config.toml
n_head = 6
head_dim = 32
rope_fraction = 0.5
init_std_down = 0.00573
optimizer = "ademamix"
weight_decay = 0.14
lr_head = 0.0089
schedule = "wsd"
Each number is 500 + 25 x the weight over its row's rms, rounded and kept within 0 to 999. Layers, rows and columns count from 0. Numbers have three digits each. The size before them is the row's rms in percent of the matrix's.

# layer 7 attention key, 192x96, rms 0.19, rows 0-191, columns 48-95
084:509501516469511518512476506493447480487530533515510494530518505488461520480491540519484525494500487542487545522492506545482501456526480520468477
065:548494496459549508470471511504517463451507522511507494478508484477471513484466489473555522522461524490531510522516539520511519519507523488485468
104:538497520469510490498474490477491471513505528479466480500513487470519504517504525535453503476503453502476526524464507542508477447526457482461537
090:474575492466468512503533493459518449534510506543472457478503471482534464489524507502448510489485482519493505526491497510471477455487476506489491
110:466496483516497516484550482498546485511518467538517544485491522551473491477509481451514506469504521474514495489526515481497511553475529502543488
125:487497499506451491478519478518511503485537464522533499477466527525515508506522525497494554519534483525508479458524470460513505510492529487545488
111:488481485506507542487480521539528520503494511511498450520529491464486482483493468497511520551482490494502524535491528547491525563515470493474514
104:483519502492541500461546503523464511459499507515503514553539484525499475444517515452515493505443513507508513499492515519516533465502471507478502
077:489532561475474447541470485466469487513501505544512449501475521507537504501548491524477547503522548516508530524497496515521474488543488508508513
103:526451519460516483510467532465468499463519532501437489510522490484499488482505517537465533497527488518479511509492483535489457458525479480475533
066:460544510493470495488525494464515452511487477548536483512437490521488501532503488511441518525480480529486501468463454532466529477464491489467497
099:467502464530471501507514497486512490492510474520539534500471525556478505502513466464510491509506538478520486485529499481519531544478535497568462
098:509466510560552470485480492540481502491529467489514544507456540489502496505490471483520471495522523462549478481512481496515506537501539501509482
107:482494481483506484488539500530502524468511466461538524503454496512530487472519499447532474517526500511521482483531480445522498515458540533494490
094:463506484515478555504527497495512498518502449505488435461493515498514441487501511479427485514509487490521488492497482478497488518485501510488486
116:518482493532522486533469474505504507475476482483493510530489499533465509528483440507501460478512467492502484523473503509490484541499504539499547
100:500522503464498500504523497518475485524525488545464513500480529516482426522514506536458491473506529495507533438490480468507505521476521478489491
092:533532458551522443480527462515542471476501520489482503516500531506473467486521530466501489524500523481484496509487505530480523501469497517485486
095:527493548520514529464513485488519476517523506501486514539472482515547520498507499489502515495511511489519522486531530523519450489516494542509508
111:549462510501524465530472491498485487506486521531484492550478523515518530510524502512520504472472518529477528522538504532442559530553477489506529
094:458543504519527508486497486480478495517496487541566535508506544537480472512525446464494538538494489524500503476468521483510504509506536523515510
099:438446497500484483479505531489489519478486493468505528531551489487489541471508529464524514498478501495467526520527529507465440513458489477522539
110:546477502494464517519505502513509515458481507536520478547510517531480522472505512489494551530488463520481502521474492520550478519497462464504542
113:530463537506545453489498511481458478490482526534518516558472484466501514525500538503514536507513538491503486460488499540498472466503527496516497
091:505494532490481466472531521472544500520522491515486499507512477485512432523511552527510517513516527506479496416522487468471496528489494500500471
106:500542501466458487512527479473474475538511523489510463497513512502499462431570531474466496502488487537488495520488522509502481526551499498527479
087:466486518471434532501557541492504544496485535462503482462500509479472477501493491483486502533523506499486458493508552533552443535466494490511473
106:473528466515516453494477465515480461458491544465487540502492496501450504508518476477518476470485515490469478562467524509497492491492541502496492
104:532527479537521486487504463478495513478528451508529489461519491446538513504464475549492534520509476501487469500491495507489534501494513482486476
111:503514481507478502494497487465525509477452512448491497456520448520432516473488445484511462498490432496507496530483502494521515523481509583473499
099:545488495503556548523476508505504489514487484498519545521515494498466509520476455523512523536503524517500493482472489524538473509503494475478482
097:488455473495511496465503540522487518487453520443512494479499485482502464503490538505477472497481526506492509503478508507517518476460508483501484
082:467502470513503517444523488529502467494468492471509482491500504448528483486469495492526482510512510474546510497519512462493489484524508503489472
071:513517526456521479496488502504496477490481539497450500520484477476509510503537560513506457509489494517502552508522519513477504521501491490468509
087:533485493513507474508505488510479514456480454521517515489495558476478551503488507515509514508501553445547490465483449503498536524504509498508488
082:484509482509506536479554492431530503508499508547477454542517457484519527525508496471515474545464488485462466523520494514497485474506474488482507
087:480503465502509481510494507537460503489486478463536526478488538521510473504505486516489497465536526495506511482523519470516527515478547493515476
096:526521542497550509482457478496515489474488554504445503542510468465489542501488497507530479481464527486484510505531502516515487506531477502507514
096:522507532498520502564472515506449532501473489477436499464499511498506470520506502533490501453519505510531481480484493470479523515505492533457512
099:488497465471555544516515524521536431483479498496463484532508488500551478482507500488499496482506504521501511468491513511478471479510522448499465
095:516458490491469558492507484509509522494508456498483463549473520491501502528491519501530517509507463460472538523542521540486540454503488499476486
092:465529514490496457521518485462531491550500496511459476539499458501524482504535492510487486496517440496457504485529500509518482489505487467485564
108:497518474540525505490507464518487478491497486444506552493484529511500492477498476493501472487502535492550474463502469460534528524465537518538465
123:482509478541478454495514495494469494481501484503546543450480539509490513520484488510483485480535522500543471480525458453509521493472534514523470
126:508497528473505522518488492480513507529512536523482476525534459513505502484510509492516512521457481519448517530485501539484471500530447485483538
127:513539525488512512483507522467513456506484553506479485502532475514474500506506532486499520538469516475474539523477510518510488509521430477497510
097:495468518512506504583532499498496495513499516484511490466510483511496513506518522514489478538487508541451514497506511529510477477464471480474496
107:487505475461541526490490493541473537490470486481488493537506501502451547454519502518494469492503492508493496526505503577542535487492469499515465
092:561490558454509497536427494521502532514470490518503519501480460495471496527465493526498551468490512515488544500482493511493504546509459507506491
102:532508480496524453494438535513475492518478496494457508452520468523508494506512507485496469522445466490475523455511515496499508557479495484502538
098:505518531487494484478472529523483476480436544470515519484494454495494498520486489530549478484492520519513520471481477487473480526484469488504465
109:472528562478489518501481504500486477553487526447527492473446524478517462488465497487482481481504510547498466520486494496470489513500458482495497
097:517481521517446531528480558477485521493526527483559483473476490490473484533487565535499492521530467455487496538464481485515502459494501489483511
099:499532463479504498489442513503497498479473485513481500460513506481472512489492486489507498505528513493555525506499461530476522482534495532520557
095:505522473503495494499551472467522481473509500464498537463513513509471505531537495462490460528487525492519464507492527492549505498497494518555464
091:562507554478499507487433543513498500494461556494526518492513498504475526506459529553527531493505520507478528476464503494478494522521470487515502
108:522484505483507520499485511531519474527476516522509523503543503545489528490487512546504553482489518523494513502503504527494467523507468433525494
099:523509503428480478507501458508527495470486539522535504520506512504508493477518502457535530482496549506517549476482516485472484490557532478520518
107:499505532522521476527526505518490536472501458486502501438475461485448528522464531543506519475502493506530470503488441522502492491489505464479522
088:549487455495495500482492525481504461496526519480478490521501492509544536552497492515481477503488470452504496475503460488477569495525494481534497
091:485513499517504486461520457473514483500482480514509557492499468519474477467508463454505439510512505473527514509520482468540478499500516522533487
097:445474512520525523508513523489535519513481514536545483457490517479490464515466517503504505494485523513525535480492515462524498511511484521458442
107:505524475518450484489517494507497550484515497487520494494516520495452460534541513504509499532536492491521553493459487527486470518518479470508495
092:489498498488495478523481532504462490470461507498517496510491499485456532502478513571481522478518486517482482497470442512495542462513477558472496
094:468538468502502497510474504500511490516507465482527532476511531523518492492507463522489475485542523485527492478514473449497522512455532499539457
116:532499492515492508489484490504473508501518448470542524471461546525510523487489489506470486465532523496521460460507446474505505515444532516565464
059:492502500518510515512485479498506442506525504518501509543529485516517471517513494476520518480527510522519522522518555562526501503517510476514483
161:511498520502509508529504492478527514495477565493471490518508481467475504480487499497505500513458466511469496548470540546491468494535456519467540
116:485498481488489489458515502541503485474493464498534508467484527527524496510524502494480505504499506451544523450537486463531528522485536480519458
077:506507507495503510475494501535512497471475457449468532436505485490516477503486508530529517527514526541497485485470480476495514533481504508512482
104:484472497515480492496468518524500441471457501531522501524510487500497521529455508498471503498492549496524522486500511482504514507550498461515475
087:484500522536462504487464451475494502553513488462501478468489503484545508487513499517493476554489500520514446458546482530478516461492486503476530
065:502504485429496513538536491477484525505482526512454502488536488453517492482542487506467481515498496538470564507547548497515545505462487485453538
082:482537500483513501493501446518468489490511496512540527477504528510537514490518491492500470459546530489502550491534491480512555521478546481514485
151:491483508504523505523518492490526505496492559505465486507513464481477493486491510491501502505461458511469502548482538556516474503527459518453536
059:473507479494492504484551516521543561471485501510483474435512511499500466516509517477509488562467456460507517491516501485529524544472470492493442
145:496514468501484487471520498512470484502522450500532513495463537526522485505528484501511479490540527482534490445531467457492522511469547483520470
148:532485534479519506519511498510514522514454540521469498525528453488467519484487508514502522489457484509461520525463504518520469502543463488460546
077:503436524475512526468506499472497505520493493510494478511521459467546497471478475511475512485523508502510498478523516526487479464538495496525550
085:473501541509519492522493480516468523501495522471488487507539512458485522490527507478493482463489492537469456472511479506528472488468535524465550
084:488470518481514498465544502509491510530531477544514520485493466492493500457505515532525530483494516453552544473511530469538507520532520489524503
083:502493479532481453533447520485475507482523478466503466510509532511517502518482517522514527520488512480543496479503479511477527488483477474504513
117:482537460531498483480508498473480465494516547500487515526493523494496480473504517435505479502493486503515471547493546543495506469476507545492508
094:498486464541483513471501511489508529468511490448492512457555532542514478530504513519533476530516481539493442513461486493478460488492523529552513
082:553476530485494514507526482506538522516471490470518498517484439512501480507508468489526503500488441518490523503469490492472491542511493493512477
096:488497472457497560531523533570509490480476485527487523490524504506487475467514494499474485499504481506478554488516498468505521518520491505499502
097:467496513489511488493506513524532509482474482483481502444529500509501476427518485500479483501481402521501549473516487497554498529509504533464501
085:419517469503486539456527473486506541508519507466533494450474522483528477526521538505520506503482518485522460486518517499493504494469505519478458
085:481521528510499518478523480455509493476474469521486467494521516506485535538493494515481468515505448483484483484519478475519508484475475475447467
088:487531531513476450531525506538499504507509472517490518496506484470492460499507502526509515522483536509554556475501487464494514495476509502490471
093:508545464522496464476503485445467480479500537510457521563501468427497473494466520482492477512537499499501509524512528483495535510508511510513459
082:464495483494507493570504519511481464456470559512508495515549499459484505462482531460485501474496488571490487517519521517498463476504520497505522
089:485525503529481540476514462421494463496472500478476514499522513537458490464498508471478462521478481521483468541511520507473427488495504528541526
091:488505477481505485496501504482504453511459515513517524530487526513474450459513460458484461504503533468487509530509531479511531475511480537497507
089:490488493521529464481548458495492465488510488524510489521471491447477542491476540498539511507515567484546503498499482518513502449527504503427472
086:494483549472495478469500502530513487572490497520507486512471469494495483485524519510488480506502472476523474464527461470537547502495498456493482
077:463505456478533531454513493528460513498487509457493486489525465543499518501487482526480504491499467508507541520502504494491509514458514536474507
070:500497505522506509494499549488525478476503519513462525476510531553425508515500483477501472480504487520485509493532498478511506497502531498510560
088:467496452526468508486480500528545501484456501484543488489511490454496538493482494468510536480505499491551494508534499497548491507463488525549492
075:523509531473484512566453493512523502483494494522506497518454530490505542473517542522495498503500523547445497481490498517478486499562495509479563
063:520536472467475521531478488471508454522535459502510499496479543523513504511531553520488510513491526534464515451467471542515489530503524512470536
106:474550456549511531485522485484500492537440497490491485445505504501491461518541488492444513516494475557489521525502501474520515470494477510494506
113:499500450513464503513548536469504535510543533481449484458510490469532476516470501521507514516498498480479497511472512525565441539496471481522508
111:501516523495499453516453499523493481474486493552481464530577507505507505477511466516501511484529462523503500520495485530476514511534496489529510
108:506478536511511472494435501528503513562478505486525512530510480463487530490508497556492509495473508512502539507496527529455483476473474510498506
097:468511467544512521519530510506522545492479483488511480453491491502522478489520476463477498496530489474542514489505504496516539507487533523512470
082:523481559508491489512485517483526489491472525495497496509516505472501521491485548524499509486437496547470494510473519482499495513532484462472564
087:489526470514501528489511504452493473515518486507474462509532497515491475517513516511484500531470502534410516537513506493513475465546502493459503
088:476520474510498544471511507446489485522485507501487471500525482509496502495539506521451486517455489539422519525494517479544499439519488498487492
114:450507443531489525461519517506521510520510466487515505451496537493537495502519467488476509508536519491557462478513489486502500519429541509507464
101:518529502517477470531509485520472465452512470500512475512486528517511485543523532486467451478529516502483546466531524460454517455497540496460462
095:523529444536538475470471464501499466519525493517525467536523475484536504507551465495473490460483510537505489504535470482482522466534542508480472
112:532517494524528520520498476496530500491541541530529470527491506507489479531504491440518505521519482484508502504450551497496493500504490530487467
108:471475521501514481468468480502473485530510484557517489484531453500489531517479469512473513488509497499523550486475467498487478482504494524518494
110:488499444529484519461531500511547486505487484490506492433489494501505502474551481497475457517513488491493490502523499484560468488461512536496482
102:517484533521469518505471523494545527487473450518482470489503510515474487481472507559463521484513523485507520481498489493560503550484523516464514
104:485473530497514490545490458517505525478486499542514516568497471504512470484506531478493514503536517477506478514527518507442521487495490534502489
101:518518493532476487500481514485508497504520463484515484494487510517478492466486455472499487498482484525485522520508553495470488496508471540524511
123:456500456486464464511511500476472470507480482504541457455481495506531502497502475495476496483499524573489481492518479464508508526497542469487537
097:489508490519513485449504516479501477565518516510527457491545511493516481479514506497472519480504538532528559485516540490509484494505493486535494
111:477546473476508518504541454506561454475501504500518497490486525528538527505508498466517479553526502456470490522522474455521486524469520511498483
112:489494482477514545560529491509495493466496487539510522526493544521481475486521482495501469484490505483494517503557468495521551492545477502501532
101:459533445491557495524510518487468458491481501471502493521481511490526513502511436471458490480506479507506491494495465493516488510487531518479501
097:509514519489528492498472489554524476486489512484527520511497506483505503519477474494522531484469500534486488535469554520470491494479500538475531
097:440505476501520495508474502492527509476481504444467532492475513476442536539517473502456462511506494534502458479525516496483463537479512527512484
100:490528468531555483529511532488486511502524504494517503519478541491515427520524513507480492516555521542515501474468567507482519485454520488488514
099:461500483519477487510497485530450474508483489488508475502506460448518521437477547497483492487502474489496515516515508500486502516508483523459468
114:511509516474497512526527490508451506501526464502484512565484528486515452461511514491469476521478507485490500484529534500454536500531480486527494
089:524523495506540514467514488517502505497514488524530535483462485542480509524530534477498472534498504468513498490479483505500505501472513512538509
068:487454503493490493478495501515484495491484502505491495497502492514508507470474541501510485523479504508508476497496480463537498515511527464518527
071:508526515481490463492477522495509486497490510558505461507545473528484507502485478525509507508524457519472534516474499529462493493446484511481518
106:547469555453525475512481500508513509511487541498476511501531515467503492512481509532527529489451512487474518507479508501491481504510463510464518
100:489480525519498508499515507529492504510540458491519520507452521496533498489525500506499511485526512483527493491530495470540488521480553477511473
107:514526548480473533522491492502502501545493535539486488511516515504487454522535523520487497533443485494458520541464458514483509501488486521477547
109:502512498533513522467515472526531492503535489498500493521509502477521505477545517501513477540490482541510479497543532478472546476502469519490515
091:526500497481529506491567486556524495482502497469463522470514491506498494461508499471536499521502517539504489498481482481458475503471534499496514
093:541454469499499520536542527488514482474513499495475531525490472514489471482503502461533530522473521470493483470502498492503471517520511454538478
108:529503532462535485495472514472506502537475512449459486508526507453490508504476501539492528516473516507479517524509502474455465506502473473463501
107:501440465550491489491514506509459459466486494503518498476469519509523490490486502482455480489542528495518500481534495494538503498472537490572514
090:519533485516466502472524495485525514495484526527501457484512498519475487521538490499518451546481433505482482526477485515445517490494460511496508
103:526509536476537495522469491496491527508490548506484470527507492465493510503491510522531498472456502503481533506482518510474466481509460500439523
101:436490505518505516492508487502484534501512498483556522522520496445547518496459484523510499497498537520513504511525498481488542473500509507576465
098:554487506514463485504474510503551497513512468501501524477517478550509500478535535469512453479476488484494519484491542470500497483482491541478530
107:502474486517515506529496561544495510524497477518470492507524490461495487488495472533503530529526510530517542501495467482497491512543468488502505
102:477525475523517543477530487487528540512493508487508503487494512512485500494506500475504500535472489499495455482498492506523480494485514514518483
101:500504476532498498491505509463474495511495461466531510507505475535486474538520487488486487486517497461514544539507526507503484457473516511521460
126:483553477517450507507485470510573532551521492526517530492493482480482484513524539477509511500496504452470475502466507443510462546521517478490506
100:527496524478533461469522513512499471481539500520535465488520466452467521495515523547520507489508507504487523552484490507458502505508505474486521
110:507452469496484493522495502500507477514458524483519513525515522519531497435472478527486524454455532481505452503502498464489475476511497466491470
091:495509482516501515495525489483507518453511529495546527500549524502486536449538503511449493499503450463483497492526526456507517453523476480527485
101:459475487539505438507532532517467488515538531486479511495513521496505508499519514525502471509495493517486442514473534506475508505460491522496502
108:464528510486505498539519517504472501511485501530480524493462482515501491539515500527486505497512489486522502484479475460542494495512513474514477
101:468522474529474528492519494481537511544511508537539465513499505574484497510508454493488508512463499473504471541493525536469503533457509533508494
109:436507440508454524481505483490540474490474497532533482511499577501572471492521443466486448525522481498480509545500480510488519498490514512521487
115:543493503539533502558513543506497558515517494508498491481493478482471466463508520525514511498452493473508485518466479526505530504496488528492472
104:523505549549499490536443495514468502532535508473509486444457491476528505534477503512479512509429504516519486454476474493493501480505504491529470
111:469473528496493484497471499513496426495486480504490474509508497504500489473492471528499548460490567490494485478561508456477455500492503513489509
102:565465575493513503500479445474484509500499467513488494480479468478472537544476490516540484470481509510473511504509463456508487466478525509504496
103:476523531471509452531459525499465532510519477537471492538491511510501435584485495498468505495503537551478483503539527509494492469494491497486497
094:514509469539498501481485520507518568505517507500530507519497511504510490507511502521490449507530463508514468457496535505477505509543448467499517
059:511517481478544459516483521456517452455510505501492522508550509519482506517522447513496486473505523500532531487486514508481463549494496481516501
051:504490530469505456516460472524461485484487528483473532505540480494519565535505542505524483455489485522446498501515477510467516490512473508482567
066:474490500503490498535499531540495463503511472475524482467509483486462498460491464523473500444494513435547530488501521477496488517488520497520493
057:496511527494490581505563531491505520508515538516490518518491479515463456493490480496507508521499498487500536462488526498529518491481468493525464
088:526520513497495478525475462479503554508475516486482456508501491500475526540468504503519481554488483470465507546447532531492501510504465509484511
101:502552484527485467467518517462489462488526511521516493485473500495547493475555516443451509518523514501501489505526494468496462504516524490553471
107:486474498459517517515485553533498479456530530503481509506457497493513491530522518494482538456500517522500506529500528525504506533508477508503497
111:505521458474557478506507516506534473488483536499504479465534489455491490560479502484509528498486490483497488486482478462465495515505469493489506
056:501553534434501476556490481483476519502498485473510492484476537507504471505527530525513488532525515555486535489518514498501512487494509516483483
042:483511486532562513487523503501498499471531502454506509466522485484505545491497443538469487505503557521535478535507503487481507534464534509512476
050:520488478485488462471561515480524522520515465495495510491475510531530495482521515501465566471560485474547486475484489465489486498471519518488481
076:498494489480471539488519528517512491452523482545538531490513494507519503492537487488474549528541475484553530501488511507492523509528532465558474
069:516473494517518501501483518478482501551509526450502476484524500502477463479474541495471469478464521522449537514497516493561470488479470502519530
079:535486457504518469495473500500513495500543489483516504471534508533508458507514504504501457477533545471527474470510520460491513534481515475533496
112:504492494520453506532523492476528538540521498502491512489531482496464483503477508502502496541465498524465528535507527476481509485504502514513467
106:498500482504477523488499461493516533543498519494514467488495511503519501472484529505496499546467502538504468462520509496493489453422494509496460
114:547498486476514525503492507563504528439457510526542537486511465508535504490538485479495484498459493493535541446498511503473484501537522495479486
117:483485505514538527491527474466499478527507497513454489545526503482500513500499461492497508460501431486466474531532510474525463549510516537541493
123:489488532507505481511509490458513504487467503471500507520492501509446546497541464481511504503457530524503480470527489503505468501487509514448537
104:514497519507497520517506470506486527493532483481493471486523493488506524464532485468461503515461519487503498511464447515497519504440461490524486
125:499509540487470491506499480505488519452527481465509564482482497457498502518483529502480484484497514479489497497514480441507493540491497543501496
118:491503513511524493528448503510435500497490473518478497490532499491521513462509529467504510486499480491483509542511502472532505539559517502456483
110:461475490528513496474526499475539480476552511532524501479577467495501522504475537495499547532514529461507501472530525488545475508519487478437490
117:498511509490539434477452437439491523489488475491485515515485515464513527492492530504450472469492513488499525529516521481545554508482519505477480
124:538493488490507493494499510554548474539491524539487502479458530467485570556502490513493475500463511521486448487489497488535483522444520488503484
124:510483496520539484474464514433486504523464520511484525450493471469491516445481517500505492456488518442470494467498478524489527494473529472540517
113:515518513522497455492493460492566546485495474517490483537530506468520520478487455497508519517487469510505469488535522501486526525516461544480456
120:509496493522510488474485498491550508459503526497514511484472499477457481496470508488528470520486478489490507482497487505461522481508481522519517
118:522526473524495524484503475482520501459508432434459520455501495502500485515508527501524507496485490497495486498514503476512490526493509509475471
117:519496535509477529459469531506539464512456551504514556484491519539513506514487494513454488496522477488499491487486534473493468519473534512449513
119:542508460513490539473514518521503525479535493484560449531542522515542511450507499492497457534490478516488496494487531466506455480509493520518531
118:489463494512502513529504516507511519497522495455418494497540519499518507492478493502445504506496543462512529532515476534487482521508499548497497